From a checkpoint of a small transformer trained on Wikipedia.
Size: 8 heads of 32, MLP 1920 tanh GELU.
Architecture: LayerNorm before each block, biases, tied embeddings, capped logits.
Training: a variant of SOAP for these matrices, 502M tokens, 3983 steps.
Each number is 128 + 24 x the weight over its row's rms, rounded and kept within 0 to 255. Layers, rows and columns count from 0. Numbers have three digits each. The size before them is the row's rms in percent of the matrix's.

# layer 6 MLP up, 1920x320, rms 0.103, rows 360-376, columns 0-159
096:067133142135125082101179187125121144138168114142146190118093101128107155146128113122129123161091104123101095177095146149133104121134117114072098145123146119096114170117139098118128153101115139116130094133159143098131108160112147146141116130111126106147137098116130135126161075090129129115109128116095109183136130150162137150161124125122165129150169127068097112157155145166127127145143107123107111175122120127108119079147125127147112123144131092101110151120103106093149145099133160
106:156137139152161129138106122107115124099112124112163120160122090150118159096122129157109088112129130094138152115113130184104125137152130148133124121151097160104127162120188166126126119151141106114121158128101135166143127153098120135122136141146111092131160135144096119142156152118152155126119158123134102127152111144096115183189124131153151153143124094169110115136139151122172103135156106121117122133094141107102125135119137150128091126111104132105097091149112160122137117141114166
090:127112135152140143181094173092123129160145124160125140098116129112116140131080100127072127113132143111143139127146156137111139152154095123154144166120136129131139153154133120129087126142095113153098142140129149110090120101132163152094140104134053166095172133129151168134080159078143138132127094134152150111123113158111146135159085102117116128113144156081142123128161116160134130127108147121127111128125126137105122133124150076060107115063103096109162099092139136106135098116115116
099:110143121124112112133140119157146071084119114094126117138117085139121133106165140127127125123114136149122146084119141083134138111105137151077116134132142162139097156150127062184094137126094122134083108132120129173108123083143139150147137154078165106134132124152122144126132141085148142118122086093082122111181115119076162132128148149148097115120111141126113118107168149137100119124136118144164120127120108094097100088110110121130116139106144144133161165110186123127124171152176106
096:115136139100126137106063111131136134124134126128133156124197116148105082141082133121171101121123155177120113142102120112109096128109090119104109194102136097152121119159131111104149134096150106141097105137138141145133111151121125167115139086117119143117160130110140158128120119108126149160132106132159116168107205142144123162105136108127089082098128158137125151126126121075105100125178120145141115133116162115140105121153081146068147138155129145130116165153120117136142124117116165
097:110123133093133109154101120100120121138135123123152154104106145068088158136129155152102089093144161123119145102127139118133136104142118138149104137139125089124068030158135090146124127085160123094135125154139099161118148113084159131144103119122105128103163177127090097115157088167123148146169145094110159114109106129167112149153175151143122143082092120102140117130157107119144114116141132174124163141081130148109100136116082086123160108124131098127115102144177161139135129111117142
098:109078161133131168111144095147116107098139184131138183093135124133142163156103172114128162108131151096140127120119125113135141167132180082123140109150119131152168109127104115161131114121174090161130124128145099123165147110154133124131144118105160117117096096167113088135130091101146100122106139143104124144147104104113124147136111153143147156155169114104107106113156118149053094104160121134134143137126163134144089107071144134077144122188118149130121114090152133159132154112153156
099:120136089156107150136078143118156093114146094132145109087115103124162098173110118122122134122125141147109170102132133172143130142176137155170158114103083128126151155098125137104122120117111106134088173159124148123139116123127141143158127134151183066098110122134168108180168141094112158092132089137117100141113077165144195125099109090131111118136140121157165153146135147136105119138111115160169106147104170116129074092129118111109109106129104119153110102135131138121121070128124120
091:109153109146128149128126094098120091141172134139139128123138102148127131117109145155121097124106168113175132095204113153107168118166133116155106106092120121106105119120123096118123118155137130129138124143183094064123107164110120135097143107139137086118132165146088153156145124116122129164143144088108136144129156139065174127154148133137129133123123062126137141129154102121163151155144146148107096158106151158149098170159139136108127108135137130132131130121104153142115126132130121
091:119121115166144153124139164107105120167134158137148148135150153171155134175089122138162134118110132150116156141114131132157086128125142136138083095127158120146194100105138150095083159119103101140169146128133089136127068117097148144117131087143097117124122077106165102128156139092096152111110107093123122140128139116104143103123130110125065118116119124116138122160115102098145131119108140162171127156140181140099111108106120137100135143101136131181101118127124140152168124158122147
098:103099100110150119126106144115083136126161143133120098120113108095151123152101138097145077151133148140074146140133109124143095152133122123140139114129146157150140105150130137183117101153114090099107132137111142116108096168140120128157131102151105130109124132143127118153178139138135110102126129124168128079085075161133135144124095152132191146136114128139146150104143084111135132148171124102182138130178164144118126140134153107107085119131143119135183102181128127125119127126157159
087:113164125076123155085145137162131153113126128151107157144116138120110134133100127138074157088119096121091164105148136120132122122131156144082181140158133129130128174143150134158056079109101090144142118120088125138127141110101140153107128170130173131126154086120109118139086103125167115101135134142157112133135141110133126088128154163168154145155133153151147159196114114098126132143103120128138103140128150159164115144103162138115084107094097123129150112139102168109153114155130111
097:100091177146166146141125133163159146191106131104116128136144155123109098144087175160140195140134122139106128147110149134131133129124125145104129112119071137094122151149153128130104150093103126099080122155121109137125113146117117120131138106137143100145095084102130163111115095096136111093098130120158148162123110113079120137105142114097160109112153118130142153124135141141157148103130123081125102178122141125128175120083083105111097116097107086085169150135102101114100089153189160
117:120110126148096137081134153106130157097114169129139133155093137084088136069056080121146186101145171147090093118132112184149081184133081106112142145099149139157117141093144140110129123153139143109113148154125075114117156132122124141130141148129135105128164138199100130150174097129119077100148152142139143114121188091124113151106117115128170100125127129132087137088104100088160170164079110129118090155113116156149152117119115109144127128108097108122131129137133132144140094146149125
096:101107123112151102103057152167126128147155114138091107164110138120123097103112116143098146139173120160120123141146154163112108173126152153152117129105165126088128148131190129147169152133150109148149151148110128174147125119103140078114130145132107138135119096122138143151142122138146113078148124126094118114114123186115125139095108101115093107102127102115105172119088133137118118156151143119145151175128194092137104123160108139152130168116130155103153084109132128092083139135166125
091:129127150172133100091160113148123050106119173121146161100145126136152098170094089120153120129141138126166137132107124111101127147098166122124135100121151127123139116103098129153121165076147097073147087119104123132138128127093120141158145100137136135119131118126112167190127094104113131106153125131108175135093140131084122159122142111086126139148123159093130184132144143120177139183140140150082142116120164098099132142082154108118123156135109138110107158139124119100136133123148127
095:130123112137109082142141130191136093143155130143104145138130153112122108137135135125144122094173161122135158146161154178159137159177165113138143140132143102172135107093140116117134163124118097152128140132130102096118110168141140134129168116082140126137126112104192115090100111128144108085108111136126099097135161098127150108151156099154108116107135104146149115127128121118104127113104128115110097080120102080177138113149099112121167141153101122085126115170081113135167103127131126